{"qk_norm": true, "warmup_steps": 332, "train_tokens": 244500000}
Each number is 128 + 32 x the weight over its row's rms, rounded and kept within 0 to 255. Layers, rows and columns count from 0. Numbers have three digits each. The size before them is the row's rms in percent of the matrix's.

# layer 2 MLP down (transposed), 640x160, rms 0.0535, rows 215-301, columns 80-159
113:123165096112108166078112161155168135111136199131059114083168077161151152103169158139088082118147192093205111167128096142101132141102109146136115107094167112094140114161086126155124185069120184158079116101175079135100159189082118073129167082
088:142082109079147138161122142137108188160103075178132148152145163176057175118133158068179144142138140130150164113076138129130101073106163134084060080162126118157151158037167136124146150147114163102139112162095136116122130070070128119127175134
099:171084131129111162129119154112134114130097129088129196103148151121150055096109099118016164182127071163143106138133148113124117092165116171114127157100085224115150148151120108101124196123131124130107053118023140145134079098100107061145141119
088:049116119125133120134105135185083153048118085126125138113168159144147087092114156147132187133092000152116243117140151150127082116116130136166159145136125166118160119120154110135155123099141098123136119106108147159163114145181133120127112110
099:153111172094054109104096102157155091180127091058158110098115143129094184139089141120140057127173058217121130183129110106164102132161110120174132106100054102143160127194133125162085154132145117077156086117114142126152169096144152139140155083
112:120125123117123120140190121141114147195073075145093114074169191169139113160094130128098059104094134126132190139092206148069119117158137149158125149151106134119152172082165163132131176117112126131113089106136150125121179118105153129107140084
095:058116123133133170109147101126094092129163150138102139141085132135116175117073083104148135104147117054132070094111095111134152170072109223148144133192140095143159131146152172107111105134150187129130119099133081081150235130177123140117177110
105:176129143082150197147129121144097126166153097110162176171174155174169132143101102163117110182127059115155167105162168164105127161095101147127121118173123123126189064140076119116174085110115121124143113068160155204111155147109130154114128083
079:122097080080104176139158099135156115146066146152131129117128150052119158118180134152150154132092098145174138119120162096160106105148198090083121139129128145129121144080093136139083107166114121117110148102114120157233117144129131131110209163
094:092102181148179086122132128128050155153110173154119139112157121124116157171108146140080090194153130114194084071106125165147087088137119090127109133083138094170183073119165195138129133109114094104130130138134097152131176105100119144104114155
075:117126099100116136148104124154071118092101065098160157104163152135156088091139139140080162154094015153131193132158159146136050111115106145181148129146168219101150109168108097121183114074166114130142114127125142138155127137190144131136117108
097:149154109172135182104127107139129109099139061121135114088185121105169125136088075158153161171141075078116161181180164120149147133091134127201116132093093140037126108146179140150184130107123107177126141152134115130118148127086153080141140123
086:067143103121103142106129124141079139063110070108128140111161155159135077088113135148127173147114000130128225125131150165120086119124120141167124149118153228112160143113144078116158147099156173146124097101091159191152119135164150142122132088
119:147150058130127142132145146116110065163130153106101124071193153125142157090135171164107132127184036113129192140146096096151133062131171171095115195074139158071143073152079142103111149085086142132077147098155094141106094118128143132118118142
092:094106173143133126134146093134154152133121116074127134097108107096151084099100199142134189071067137093108138173144119095155156124159085102125094087084074174160126175130105093087167088142140143152147151191123139135164092164090092117173098140
074:188110178151110135152115078132112074110204184072116127132178149123135111145116158162123093108147107155139113105148143145058080123151065195114119105115150109174149133137142125155110141117156114166069111172116118139136150123149109156134101137
133:119167185116126160087142167184086134153136067145090142170149128106161109120110123159093119162093087116169139127138164126107120170125188136104097117154171115149101070160119108152180105104137147114151127117129135088140141160127194152128101063
058:134125105122110167145172125115131037091162163124109116096145128121050147120130106162133164094117109178097163147128112163147160148145071110156118128128100152106079139100167167082185120115155122098132119088180123139084153105163131142144092177
092:235163088145138158082151130102123142116107138130077107142175162083112113131112039157139197107106115098127143073112161135113202171100135158124114144122124096112068101108183162145141128104146094128179172104160105139128116143092169144119146088
113:164074075112082156129092125151108158143122061140101149147147142135149105149122120164125166175120030119116153153129143182123141114108119170183100117130198195107168103171088108144162138062168075138106148124088152130081103120156118093114091104
079:116134138102137073172098074104104137148153115157093130145114080095091198106114168135081087089168141107138122136129093100196082153109123190139157122159139102094148060159096138170135135124126167139076128136138137112143079141112118152120123146
090:113113113141213092121109114116095211155090104103120144119115152145125143114188122143081133092174171117188121106130135148156164117081149113179156110133120099155117138080154128103143114072158170160091121079105138114118116126138134138122150106
088:079153151145065118157099151133076132093181129160123149152134020135172141122124145121127119085153092059132126151125146124148097174120121128131185110164137153156131149204111196122129155077129165124097134115092123076103141121190116162122090143
099:000144139127107148151097110150122145016114106121132136106142128119139127112147134149155191148106000137150247125127144129133110143123132148129145135134125144099145134156162101132146124121144123117095114101141141112125107136168127102126113093
105:100152157120107164182112136100072143095133079145114151166123159145176119185120103167066155181123052122138141119092150157125125139081147150142144129165181146147189120100126130124180085116164088091132099079121131127146112134171104112122110098
082:072119115081145101147196122110104172158118076134147096155056106138105163145089149146177114101115113109111071130080157129124107125125075150137082180143128161151145131113099160197119129151110130085153181140089117086107142148110141139089098179
097:121080212145128101103092118124086102144131159158098126124131107143111171099103163097107105218115130130183099120106093137164044103191128082153134149068176103127212089161132194151100155116145100124141117150110114095107211123098113135101134115
143:202116116166116175124110109133103137121144098122094093158089130178112081171083165113124116128098124123146180135145151115099203103100118152180044111150114063161095162092142087126142122106133143115111121082109171156076146165106170167129104125
082:179165057140139121109151126163158074161130169140095153149094134116149101102180144141119135138140087096097100135139130143125238096126108145156180153102070142155112143085094127149054150111190120141127102083151164124145115186152157123089108131
088:048131097102094139133117119172125132090123082111095138123158171144150117088155143149129186157140000164129207131135142162161072104147123121193124151146142169114159128115145117129163120110149109131122095111116170144165109139169121142115118112
091:175124112116129155124122127119124142065080093063128110164145147145140084134155109139120107073145165184147178171151090148128091128094102150123171150129138110113124107132062132187106199122147135123129146115185148158086200175099133090115143166
095:076078148142077154104163133131091140144165140120160113089105158184162110138148149129085209175108132122094096117101082083127109132139157095101186082086148111135082096144104197087162116136157092125155092114095178110106100170146139128160176076
081:115135124130118102147125123165109126062127092115163151122154162090164082082131138153072147142084036133159199123136106127158076102136127143175138124125160219106121126156136110098181118095158107116121128100109143150166110165188172106132135100
083:147112141115147085131141149159148192121129171132104072094141169124122147180179151108090126038108150125099097130138145118171078085101135159104122130103194156197135129105160122119124118123153161099091136169141095085101122117184106164085164169
077:095116168121154184085127097178148112152127089125133138141072162135107117149156120136179067196154125127165126116116158127130158182152181074162102055089125122074093146142110112087077139136138167136104138155073099136124156118077112190090119157
091:091172120123160087120157081093194157102125106130099216149106100133120102091106099115101109129111118155159078094074136131126164145120172124089147104139117160121148195078135112098082164114125129082083152104076119112141141171100089071152174103
127:134151155181133095160091160115132168083167154126139157122095121149114092172160078165096125121149131164173166094118118116183226111121133112095168095184163119143088174128137142108194064139114155041125115125094116086195123087131138123146146092
084:132120115102147168053196135129117094148140132137177074084084133107147154073141168125094110115081079159124143153111152128152098133107134136118156098180113142119076121118069078124134148099131157128095116117191152099088172135110114212131093147
080:077112104132117120113122134174090140056126069103139153121155163133141081085130150152114178148098030134152200116146123161132091110132136141191138133118145213118164129134135098095153151097145128122128101123120163183160102145185142122127116090
101:076136144108193145189151136087167156040130135092107129085129123133139084168124077100117159118161123175205164163122113141136095177159171131130153144109049132149070151088091136085149139101139109101126154140085075092129134165133096125194086219
116:255162133132146116111156142140126092224124125125147146142148134129130133101117094112137104154146255121177013123132130120130148119119143115108134132107138107120131128136054139149110111120131134141141106135130159144154115111115134132114136128
078:110102097111129149157106135146069134092123071122163178094175144085157094081141130138073144150082041138128192118141126155148068093120078136179160120168170203106148100170125105121164117059165111131140122133072148078150120139207166145126120066
095:149107134112101151093083128157116172121150101131088141181075068169184098125112118098146159161034153091152168167152127089149142165133175120095094154143194114147141167120172095159132148065118102154098115174120091114119141114106140176119166165
091:060129141167169136104130141166146108144112115132150207214106141158103177133087118114137124153140090110101099105082128152088079155098165145118120155085157093124122135174156152167113076137130095084119144153148120141128159151115164125167131179
064:149098158155161128079148134158163121160090158176111126135135133142143072117081070101142059098094179149165112165151124155207141110160157138098098110115174092098142148094144121132108078090136140120137160126143126185105142089154137105171155119
119:108127133102128225195123114114130116103197115090118165145218111165150153124170081153101138169132101180150100125132139121152078192127101116094156158205145174183052135116146072137134126115098090111153174088094087132100139126105192189156098074
089:103098178141126081105040112152111128157152101086158083147129135114174218144154164111128085119137143128156126127150145120118145125127121110151138078141105135138072116095143142170118184080128128097067063159185116165117120184182089144099126186
086:141167191104137094097156134110124150140107220109109117087086139138123146172082082087108124104109233112140106152165159124185099075096104185103085106131131105114143163124114089099096138134129109113083085111183168207177157158171145139135121127
125:127075147189133086166138172197137189170126157135167122125142178105150183105150094123135100080120121153165175149192150095167110075102050121166126183134099160118079137128093167102190099107110140152100109098155130164089085169135083085131095082
077:118090094112137137134142104175052120064095090098171143099121146138167068100138177105110141186066031094152164112163114160138103138124087135131177147115152177116152130150137107130176172082132113146134097097070146194152107136185156124133121100
084:154206152127143159152185133125161077167116179129153143180103142092135131134141115098048123180121218118147092097136126123077209138108143113134119153140121147157088135156111133165110151131126130105188106150077125140123105168125099147156120145
072:116145126160168132110141185102120192101065160110125080167193112119107106110081081180112089079149196132078191109157172160164174142152107117168137096131132119102102141100090129174154105118123149119116147135137114155168090113070094154118120106
095:189155117157145146151080145129102134188095122135164174084107106155106118120151093120139088111146146171099136123187126115168123120093136186122137076098103147133103085137124078101154177076101127187064074116148098155115169135157110223149123135
083:115083115107123135097144182133129132177091129092096142107205076097137155123144128146194103169069138088144073127106133158177081161109143106163210146094068152147116133145117104114205164096145133174133153104114179100156090071091153164107193158
136:121102098097131166114173171126126150118165117077128091090131133152096110163063084165151186172104118165152135110076126195124092110142116184148153144116087176170123150177103137159138152100113144160097077089126157118154134145102172124157150044
071:108142109145091138097128180082150103094042129136122074130109117123142086062172091137189135171132124109113185146115120067125152146165141159149209084138124134103121099131178115160097123179097078093172109159083120137100148119154139128098092128
077:118108101126133131134106130157077139083125066095160161101182151125163075057127139153093152184089044120132177120161115141121071100120106148180149132133152231089144124140130081127164114087140125119134128133102143160144119154184165147147145077
102:123198144099167160105126127105131211086095064127104150046180057155121147170171101175140118100085121091125154143078135160086074136131140138174141099135243141171105094155115142093105155164110137148150147124126148150134101096132151168106087180
079:118133135155144108109105165098141124151127141094184078110137150146106085158118041160170148127167104101134175127156104122121113132172071141117192134067121116161114183090147141131097153127140109146116160082098092088150118144199129169184081201
122:241149115111117114147161102126131140234121026120109128115212133141142111148131153142111071144131195146130139128124164161123076092144130125133153139133121139106152119153080134149154141152143091131121089110127143124149167106104171122102122094
096:160158114138183111126125084173090175185193161131064126152104121115116111088113045124152143142141123164093163145120148131168094101153158172075148090162116109135161140145111115124087121124142101170128149123114130116116092065108192036163121093
092:120167164117096096087097135146129097088113204156204124088128176115111135155143140130103105095153166181143191117081097106129132050124115058116129129123166125069114071111124051201131137130113167139135133057147142122115103142111107144124143156
093:110133144110221192200130164104184171077091154118127130122107113131152128146123123117096079086157089154148135158123126145128150114071150107113125060184130087103103166144107100133120073101136093058142074152186162112129156128086144078083136128
119:106133127147120140176082142145117117132180147081146161129139134129138099134141130160113201151099064145139161106137127119134081127128119137129178146131137115130137143102148094156164094120121126122124133109113171125116097159177098140142126126
076:047159147135145122106098143133087156164096083138155180159130137121128092103131079106114116132159057157077123170137217149155114102112125110084202098132162172137157110113134143111127134168099087177056147085113094096122124138119160139202096195
082:143158097167118121132110170195137097092138119069170225159177101140124076146105096124102128159146185151080132136138162133103170132097129137132119135122101142168116151112120167109130189091114128208115116109093080102128110144129051139094122092
088:123056111104143123096114110153159140110136142120092164078152179098151213137089128124153129140163099138164180143121142194114164162098120131169068143154112113103208123093201180090137097135097153105144117084077159114107165134199136096126168106
115:048141114134141184118174157114139203110160177106147121104094151156158126124149067149138126173125086148130149167076071098060139116153105071095138151068138132162132092174123104195146202089169105133191122115083142143179119145157137146090145122
090:141147156193125110098193171137057124150078188150102151096119153080114138149111162125088132174123151132110131116170099133166184153143143156077084181109155121131127150088124175153144122111111149196151133132086132142066175112147070170099130148
089:127107092183125100124130109130116087081136111135066106172148071097140123082104140131199129173133203065113123171169111157131096127108159162084125134119148124156125151136149121138202131147100100093152157112116145112193121093212139146196134169
103:116146076099149134133168112128098142116110073108094161165186069142141137122121114088129116186115099195144160153102121161160103118056102131112131127081175191152106084156170142085092107104153126138159106115138074177075164094075168130167102134
073:126117118148102141154193104109153121092137131145150142149126105077119141104106134101116113191092142093112050104149140122147142160108109154114037160121123146119088155187186183161185136170131174122143176131133106077166142076169081144177144132
078:104181067085167121124098149106101135130140140131115095114135134184130121118119159094090136152098101089107105186193084108110143134100168138103192131122170124135125092191190136138118125097160153135133188142087114171162138078117150096112167156
102:080124129090117150233129116143090110110139129136132159127130147136142180122120144095155118095165140147173108076112147129154160117043148179175135134112069098135111148130194121134124139115122116162138091137110092108149119138165127146106126161
082:095112133155133101181101119183099154122132177129160127131127161132167095111106101169144177099124139105079083139182132117165089149137105115106078139148116143136102158156072132129124131198137112149163154101138127153129104124087128096185150056
114:105150144173101108113102113183138101031130154092170163135128123167128147106153146131151196135098059129121163179141125133152144173098115129116134115115179170109081116174184097095112112052135106089143154084130085149162096154138114060125120133
139:146165135079101131149130154131087139124156062095112125100141140131126140118155176128129163167069072115182128101097113135155176111093146205065127149182173072071158175173125129148167102112133118091154108114141170112110141132132194126119105142
082:115169143132104148129074088095101184141105130158133087132082171109134134132125187134166068148129141125135147144091096125213106072103074072141081125146138135090093077079143105120113122153149132100122112112186197160123125122113152181154054104
113:159149090146139149099129130145122111106111055051151137138148126105153123134071153178119190122059059124156192182156165169072131124118154155146138154138127089114151116130127186173162131106082094050149159080130129144127070072213148163157184148
128:221135108116112107143162120120134130216119021120112130115215152162132135133113150131118027144113193159127123117116145158137090113123151132153122141143104149146129115136080129129166137137135095130113090102113131137153153110096190110100128095
087:147104055135172179133140081140109152148164139073089159082104135149076123131167140149133173124108143160102153098078120107134186108129164106095133065102150157120099088153164148135136132126077142172077176172105173144125136153101087105159171135
069:132144058128135122082086120150142195152104129146143095151109131139143095129088108111080081171126130103109142137103101122126095123124154111133135127091094142177155123114097121145173180129139079166118082109095148113152104172133176121074119092
103:135135131149114173164088130172135091117145160057121132081169184134176118120190108135121186169080035173159148128132123087126099134137127139089184134117078141095133148137119122153170103091138148115122116080124117144128094153156076080123144129
075:113103114131119111149120126151117152063132104125157147118189147095146110077122156118074177135057000128159195127153121132160044151126107131168190147132167186103147106142121115117175139112145103129140105112104141160162110148163131132143101095
113:120123130135117120160149139139130157149165178119193163118151131102152097132148131175107237165115076130147165113144126086140157093066122132068166096116197100133165143109134100130169119145089168110122135100084140161136105124141109129164129111
081:108115050106130092135193153126136136167097123152135134086108130162155187128097098132215224119161088041144071116107132102115117096172092143109156155121163143119111140129141158150126128166119179104091164140134129103114126188136164145115104155
092:130208120095086179081187150102097169133155133139132128033162154148113114108100101135113202186139086164138128133128087165145099147177148135135144140129110220161114110114069067077174122116168126100130099068098152156147175119158151117108100082
# layer 2 MLP up, 640x160, rms 0.0536, rows 216-301, columns 80-159
095:089046144123096192112142124125143157046177078076141141152146142101104120132132152117143130140076100161107140102197173080095106152178087124123162124130073177047106106159103162141115107075089139097141068139154140140098094139128110066159080077
092:116101099148127131164163134102108113107123107174128182075116166157212123086104105166110115131063082115096160103142164164138086120130125128164118115165090173076092127164064053090139133116154123117111114100138133167115143121169143159071111153
084:129101070129148127133153134169086088048100099097139167114165133141144107062115150144095154145079102092205166119133114144115124077104118132124164164126112167114116082145146115127159106050109111141122077108115173152194101144190168079103124097
115:114145097183124117148148159082197124129088116097090128172180130083147100132108134044101157154121091100108175121152091077120070146145137117133146132115111140124172154129158076172129110113180091124138135058103124109179102087197156177146153060
103:149140118076135128150158116097139127135139076163117145076183122188134133099170158114122108177096118105115142110145092145149084103108155105140091157163121160071152081158056129153159128047101092122093072093133159113161136114136158117096132047
094:137143116145150091117139164108172099082163073083102121185184200134147107086084145122071172103133125111133186152139084104133055156113113140183120161147141176115090115136136057163106148201168122151138125125116157117125126127159105157133111087
100:106127089116108184192079143112057110098097088089156200089130181166156095096104157130046141157120115070157195125143094143154081138091131148204160148155088160113087113108147138101129129073110091129077114129144141175134103093173154100103141106
083:093088169092144145088172121124159114063124115144135168068089136103205024136122161077138122186111095166112164100121140199126099153108124131181149118064165137150128087197069162132165141136113112102110076114131122134126135120192145128073100105
101:090138125132111181126125066132088119139130124155160122134132116149139148167111077089124147139138156113132131106077179127165066124129151154145095132125086125048087141127130125123182162131101067187090117138081149142148101137120107140134091128
082:120106067098154134150125136165088091089080087083157214094134154113160093095111138153081164157063088120182174132149165133158085083110104143168144152121128180094106113167154112105189139082141122147127102104110173162169093118201155095083128117
109:136176155128047142156136112106147098059081066104167157072124160117147093119110148101091135139141100069145136171104158152142101137121177120186122169182146138049111114146114109108104140141108087206054131119128093143136101108172192121138131102
082:133142088112181136142184118166107077068075085125130186073136152139174099080122164110091146149107100085192155086153115187146115106098104128123144187086152175117149112145141096126146110076137133145103093103103145145156119133168160111084148092
104:091103131095095139136175090068094057054094133159149157101123152143176116129076125138121154146086105149137164116134153084142094141133079125139101098094074137117128142142130093076152162174112070120097068084126156163144112086170177149084188129
096:129088103120130154191103123126130133076161076086134160107158164144159129114103138125149131136127131071148119151149079092174096093111074124096124110137100136149112155192105132145181105128145062089103085098086085132115110124191119131076129134
100:216091072097125180149218070123122124087108070099103167156093117139114114149109089108124112173165083142162098151141108100196142159120175104154090081152141128122124134167120087118100146168020134121141096097139168086197093092147130096136200061
111:099121117132134178187137130118038114066111098087133149104114167112168091118093112148097130193078097108146153139161154126139066139123144127106123140136115207065118135131075107093141197092104094087080098146102147138140096104113156075075118098
073:125100057151099144139141123038149011092144149174132124100114115163101096142060120131100171107131140210140185069174167174125106151147069093120132144072064133124143160149115131120159100109131084093042102112179115121132080124178102121119134106
101:149153126152125128151200178104144096079082130123088098160197168148193135076063112155130174122078116095153132100073103175116060104086122124155096161141114136129109069183136069158113095087158108122118081136116128150136131140119194146091138103
095:157145124115096102140089096146160109056091089104161184082174147148145113089092144166067141198115100097163136142133095153134115096091078135163142139120155168146133121185134121110200139122141113108077111143102168148162122105164170075057152137
091:096037069156143129071153074086137120047171122156110150141128126151176116103099114096104118147133126145163145114143095125101102139113136127172173143185140146162090139111090050104104107124145169115125106129168107103131072128196099134151116104
093:152081153115069102090159117116167058079129145127098113134131176175146134134063097188069150133069120135114145108157119089124084155090085099202145159154114176117100135134122066123126121158156154092179096127158155110080111130214103161116188086
100:087176135150095085117160172166108140135116111140155139098140191121135031093128200055084165111124075181147157068088100137138137117191155114144205153107095148161146086162122086115174137055152154132117122089147101152109144132139095148071150114
084:140093053120110117162141102122101078083100071090155168104163126132139087095114112152103157150075102112172150123182097127130132081119119150132122179185119169102092130162138106141153120106147081105073094120115155209163097124194159101073161110
094:118108096145083129156139133124073110094118087102106128104127127122166085128146107120103143182105099129130160120147136172166068128108139115156165138186152164096082123108132148089167151054091105118060079136133157158174113120150155107114099083
105:146081146118124125053154090118170128098116096119108110150128139134136137152176129116095114154088137150167212140178160077124140105152049200107135104124057166112042096112080134158143090082113125173117121134152098103154159130137117134099073070
102:120083119161116156161138091143113131143124122142099107087134114149145123108116101109132128172061107100199121089095194162160031122160152127154128135148160130080152152132106122163149165156094104144079093122092180178220126103116138156110102129
120:154147157168095129097142146116147071096123100151138090118147132076177133133161121121165131159154109171130133105160102099139085145121108060195146138122148175089136066165125108181088134149099088141109138127133176120185096078147122173149149058
095:157124122110131109118162126122107085148111111137109087151126135134097123148153118132119137102107104043104133085105092205148136068138120139120187156141099152174104108165110100131148071100164098105184159080136140173093129144125132084118076094
084:136094096129143118127180145138123053069088106125144168123133151153146109090133136167084148145100085114199169110123107154154108085117118113126126161114137162097105127145149127095187093111122111136140062119109156144174081122210172116100148118
101:120107140179109118123106116037130120098057104147093146178201163143133126065152102106125150100131124140155198109131069100166064103152145134145176174137123196153123121110103152112183156096153079110113129118124120184104142135129131094160106128
104:116139156202121113100162164096140084089147128155116156128147107084177094084141173143133125147136121109112174097177086108124067139097149080164128066141189144112110094170083093134102139163171100103136082108173126120169103116215146177141169130
078:107086086079153111128140154150076088093072078109155166120139150117149084099126167134093164138081081143187184100154117113151082095131108136168144148139122174110098147179167121138188145124157125139146099090131164146148088143205164106102156121
095:129119073155040182102172100102097121072176128118165108167115093109134144119136077102154126160044087188123157121153154155123101158150135161123107112125077120037061107115088097107179132065083134160096084100174180130149163133159149088128104087
093:149146118084129148124175091081118091122115054156094143072169121155104170093158108137148117110123122094131142120132142098182093107117108103179116117170176171094146098144085115139126150150118081144123080091141079207151018155145190133160089107
102:144175204116101113078137118080151115052135090106179113152111135077164080105106156092104133187106098188168117121088204131101096134096137142118150118113122143116104173131109153144157126085061043086115094156136200175120132141159105112128173116
107:124116106125139152111170085113107103084080091152159166151122170161107086104137112133078129104099092124119187121110143113122107126171122184179180118092129148086072131126082131122172133090115152143145106076144211174217090123180117104130099126
098:158041129168039177114119062062149107084064091074149146192166149189137132127101120103105141086118109146153140161166124113095094139129124148153097162168105177163121151131075137150176181118173106123153115080126135124135102132155149096138106079
079:122105073113160116129158141160084058084089082116141178105132163125159085103120164144097163139087087100201165115156109154138115092113111120148145169118131178115116116158165119102173130085125136131145083113110174176167086139194158108096132086
095:162145151154137124186161156153122071097107098148155129088187105117153085152111085129097144131170090097136113098089138104187106127136156140193163101169122167103184167087133167136091166112075045147126142141094118115160080129113128112156130123
097:234193073118120090088210089118176091140138096128177135177163173133141148053104142099106142177117173106151080131096123155104115119120085141113115178141139109120141107171079076099148091108119114160113107131091149170207125088097182096130108124
083:107092079101140148138116151168072120088088086074171206107150131097172093091130134166099163151065088130182168126164155165160092075125085127153130148136128171090078150181154110130189156069158119138107113121081177114156089136215145111084110115
114:180113142161083172123115122109122128110149117148125151163125145172191150132108125092096155105124083126153147174115179114177150150149144170149097116148159131090135214150149076129103094115128118076130151156145178082086115065096120139135136107
101:173072095110074191148149108108116161126113071095136133137105156142104110132146108169066160167130101164113144158163200148103108162209126178198134104109070127094163130190132082173125125118036161103132072070115157149172107135117113132144146113
103:165175101158108183162176117138101100139156117121188193155153110167161129143133105077150136089114147130187133155166165077103106110131062139147108118133066128102140129112129080105192125125094126136087138106100160096185090090171167130089140122
103:113116104185134181138117117128101093128091139102214131073120147125133105105126087177127156163088084174147164123149147137137066116129100099145168105114162185109093200124098141125178094134119131112079072115110156180195076107114147078140089057
078:166106147123120126117204067149104129086107144147117111100097098101123142133099095156090089133098144169157120089149117093144155109083083101117182121159090185105110143108047089144124151171090101145076106125150151097130143160209155061092157066
097:154174107142090104093154101115162149133150138158118128131107114152174139067141121074079140147061131146130139080130185140080113117096095113143125173232109154082102147156098073112112104130079136112136155125136253158104130150199168111136108108
113:116110095146103135122119149095096090052152114118137133125168130095140137086130120155087128141091103142139166107128138123103084103168179095119192126141076242113131117142118140135135132101108070123113109132124121130149100091191155170082148159
079:110083081090167122117136140178064100091101092092164185065117163132161069099133169128095150158060093102181158101196123184140117112119100136137174175125139163111120128159141115138178156097164131152135091086101172189162120128182153120094122118
087:139130104108129128092175136126132143105108153112139175162106165191132114119130164131130163145100152178154144110118093148105120062132131111112113128138156129124128149136120071066182115116154125156099125145066118118117102130077130056125124117
094:113180126121099146147155090133158115106118118153139147157097139174113144129152039155098117089116083150166145151116162153100105098120115124133115135096154170059073148076088128111224162121081146172106100131134139106243134103128142067125067090
094:183100107127099101080091078129122104141133162132138114186121166132137131164130092126133172155137131134175134109153105133136077169083094109156154119118088167126049097134160144092119148106029109114148097143093163187182117114108078095150091096
104:141127120167144130154119123134184089154169130082153133140104157127121112124058133120111153138116082143199095142135128136127090107127128112100089138142163165135103145167117107096158172168133165089157050128076183142133108076111157072180133109
119:107217146129091142159147137114101109076139101112127150096101123147118113111105137098125144110104071158111194071102097116125055150081126105152151163118150126128099098137054130123109156083151101157082097123154158120163127104179130079096092056
094:126149099168084181122121094057037149075102123146094093135158124169141120178128173089114112108150116058108164096118163178119120133152158164111113169162145138123161093121060124111142157144148161098100131087167098115139128126186189131142140126
078:104092073077158130134136154166062088096089073080160181077117144114169079094131151130098165177067084114186166127148120123142111078118112138151146162117121185109105134169160113144172127097151132149128107108096176151156101136198148116086125088
107:144149122062177158087115156110146129090171119100154176135137147161158130111099091152096187136152120121148156167162161078141084142144091144169104125103134154123157130207122122114103084128095157081104113120098122109122031108146109069134138107
083:152129143127115164177131101126122119138108095166075167108154102152145148119119189079115089134104090122121101093085145171129115164072161118167079150216109145067169114135148123163125116121014124117082148140175154159135136109103139099092174097
116:176116115113126111182163126119125155152135048091146134123179157175123075076128179102108087153072128109174101135117118151113098066169141114145179166177090156111168100148087106135158144108085108130108097090128157138138188080106199128065149093
097:153175037147133111086145101158072135148140139096125080120131157123137145078162093173093186152125105173093182143093169149161099128133143120112172107139139136133146111121079088128141119077101134151124141103120197125129126102119196045072092074
104:112130111132096128139165153080068082107108131132092100086178100069147145173135129180045130115143060147169149075172172132210092139134140135095148149197125179127153159114097146153091128096115155113138138133150120180112109112128147129096164106
096:131165148129056159147189063136110123080059093171217157149172121121122116147133092121159108135125072122115134162081102160151143148112189131111168172104162132089105112093102156104124136110054087102126158082129115161237110138190155088106179122
096:127109096150093154146120113069120067059116106097163133119140149126134095121101141119083124161111088115170144134172120151124111082081088101142123140149124183133103161118125130065161091132128078111124020098124186198166096088199204110120097089
098:130143136120132161114114124108067163131116102160139139168134123144103138087120122124095167110116086167148155155148221126126115099203158170076109100160117143138192099136102134105144118122134110083118113060093129163104108080105164089128082137
091:088081141180094179054145127124117130083111142092169113145204145114128099098172130176109144161150072180175160146156201176061114136213137148069164087144074138075093145133094100154102167104102141133148128092150096169093134130159111133097095105
096:084079149113089101148181121160166117033130119126127093123113132090192135091133149086121119171132114132137120087155144164112128147150088074166137125135044178075099145160124072090119140170105095208155069122133117117163133158208118118142157090
111:101122139192163168097165131106139149130096104083197108115164142157124109107151076117125143173132074172112172121126074153084143130196149076109134103089165166144069149194103093144115147151064102089104117066160113132158129121221136089087191058
105:165131147114153168119157096118081089128125100141197201068126181156117146101128094173145138166159063147194172167184155127121128147134152140146130174148152187113185160196090134196103083120087072119109132114112096144083069121116136102107126109
097:119153124171056144112160087110114141126123131092093066141132159136143108104120127146120148122054119128146183126132151222075056169120160158135159153153152123112120128120095090142187133080111151118125124126148162175162123136181139118146080076
105:178153111141118146111176106094142115097056094133096119126115113139156151096149118092103154110048110212101150171114140207130090106103102140140183169101155143132139100139157151136198047088082067103103099113134178187104133136130146115072109108
101:145165085153093103170137131118151125088149099093123113126141226091165127140122125134133176118093122128132132093131122106153092103057101113116117098131094159110097140165098101099174108039116076133109050092087109140155106132140158093134160026
101:116100153109137165080111118088107117116102130120124147069143102106102068145088169089089176159063092161118149106074102174099102083108156135076187113108226114154108129165093121150149185116151067125077136155119151171104168121121151149079126107
092:072158155158153121099141162140136106084134126142097121132149142184207116058124137172036143095101122126146152137112106123065132116118125143207149138194132139146079171156119047123144083134188151130113079148163112123091125147115116092070123092
090:143109131139113141152098135072173096043146090053185181178149147099137122153117208159121134148086102109156179194144128149133064152166150188119092106115115124107127106161105142108171117095153089122114076113062106113140109136159157125146141097
102:119136123088095146130156122112113066130134088142139146080143169124143078141099160128102146158112099141141147090157104097126101108116074153139136150099131160134141104157135110131123104088102114088118114072122170140167050120132137096124118053
104:129113042114102130178122116124091110065103098142140133100171148114175100109110146116070151164132092101184130154108159199131148094135164121111123180169106159080127153131136066166149136101102097154086112128112119212127126079130181168063124126
102:134133140132125104111146120107063108104102091165080134168181097060126174106126108079128154151062119109124186043162167061165145164086085089116145121158155153111121099102080115147094152126144110148163078171140220117119137133177173086165112066
111:140164145142121156124147183126126062135126122164156131075095206139196044131121147123066188108133096157146113056146148099129141098151145157150109142108137167103150091103094101121126085104148123093138150099121120148079074103093147106164104122
113:158117123100091105148164083127160138129093066078130126110187164191155081086142162069105093172072120132147114131157114117119092077147099124142117179182147161126094106185119095153155118111113104153153074106110176124131205079117185112101114059
103:131137128115149137124127161135139100131082091142155139085202122145202090141138154112092214104162136181135133131095109125082114079146116147090105155117128124129161125161135080115175062147118090161113134128093151154091121092105124107047129120
072:143119158139137111103135100133128101108137110084177178096129114137158114101146146193140135131062130157175180160126140141107131073157114176122168126123164144122148162139142116074167114145153124139150106066101117175161147022104178085133151142
099:154125116140144162168123066114096094109108104110167168103140139130132109119082100183127123153082072133176145130121134149163097111096104108135123133146141158113125198154100135111164097150095076079122050131092134250174082090192167110118165137
082:133118055108163125151147138144083102078086093133171170105164152119151099086108144144082156124050081104219181125151127149161091101128097116161162154123112156105094140149143117120190129093117123157121075104110170167185095138186161123106129115
100:119039087160144142162123148085110076073091066145114133120110152125155111091138179105048151166115092145132174069149153095122145097136133119115201095141142162130092145142114109097149104081131139145139032097143160171145132141166152078135133104
101:146104037177133176183126087085134113108115054131159100107173137089180114147116120122152143148090140176131155131122113108113104062101116164093138086122102135136084147115057163136166123095098093142071112120108134150180136143149111126128083115
098:102156115172171113137098177138136102104146157146147120179090186144147142120087097117055142130129072140163123128165140148152148177109164108096124168176136194104082137143105140168143097167120146069150091123118207162072078128118126104099064084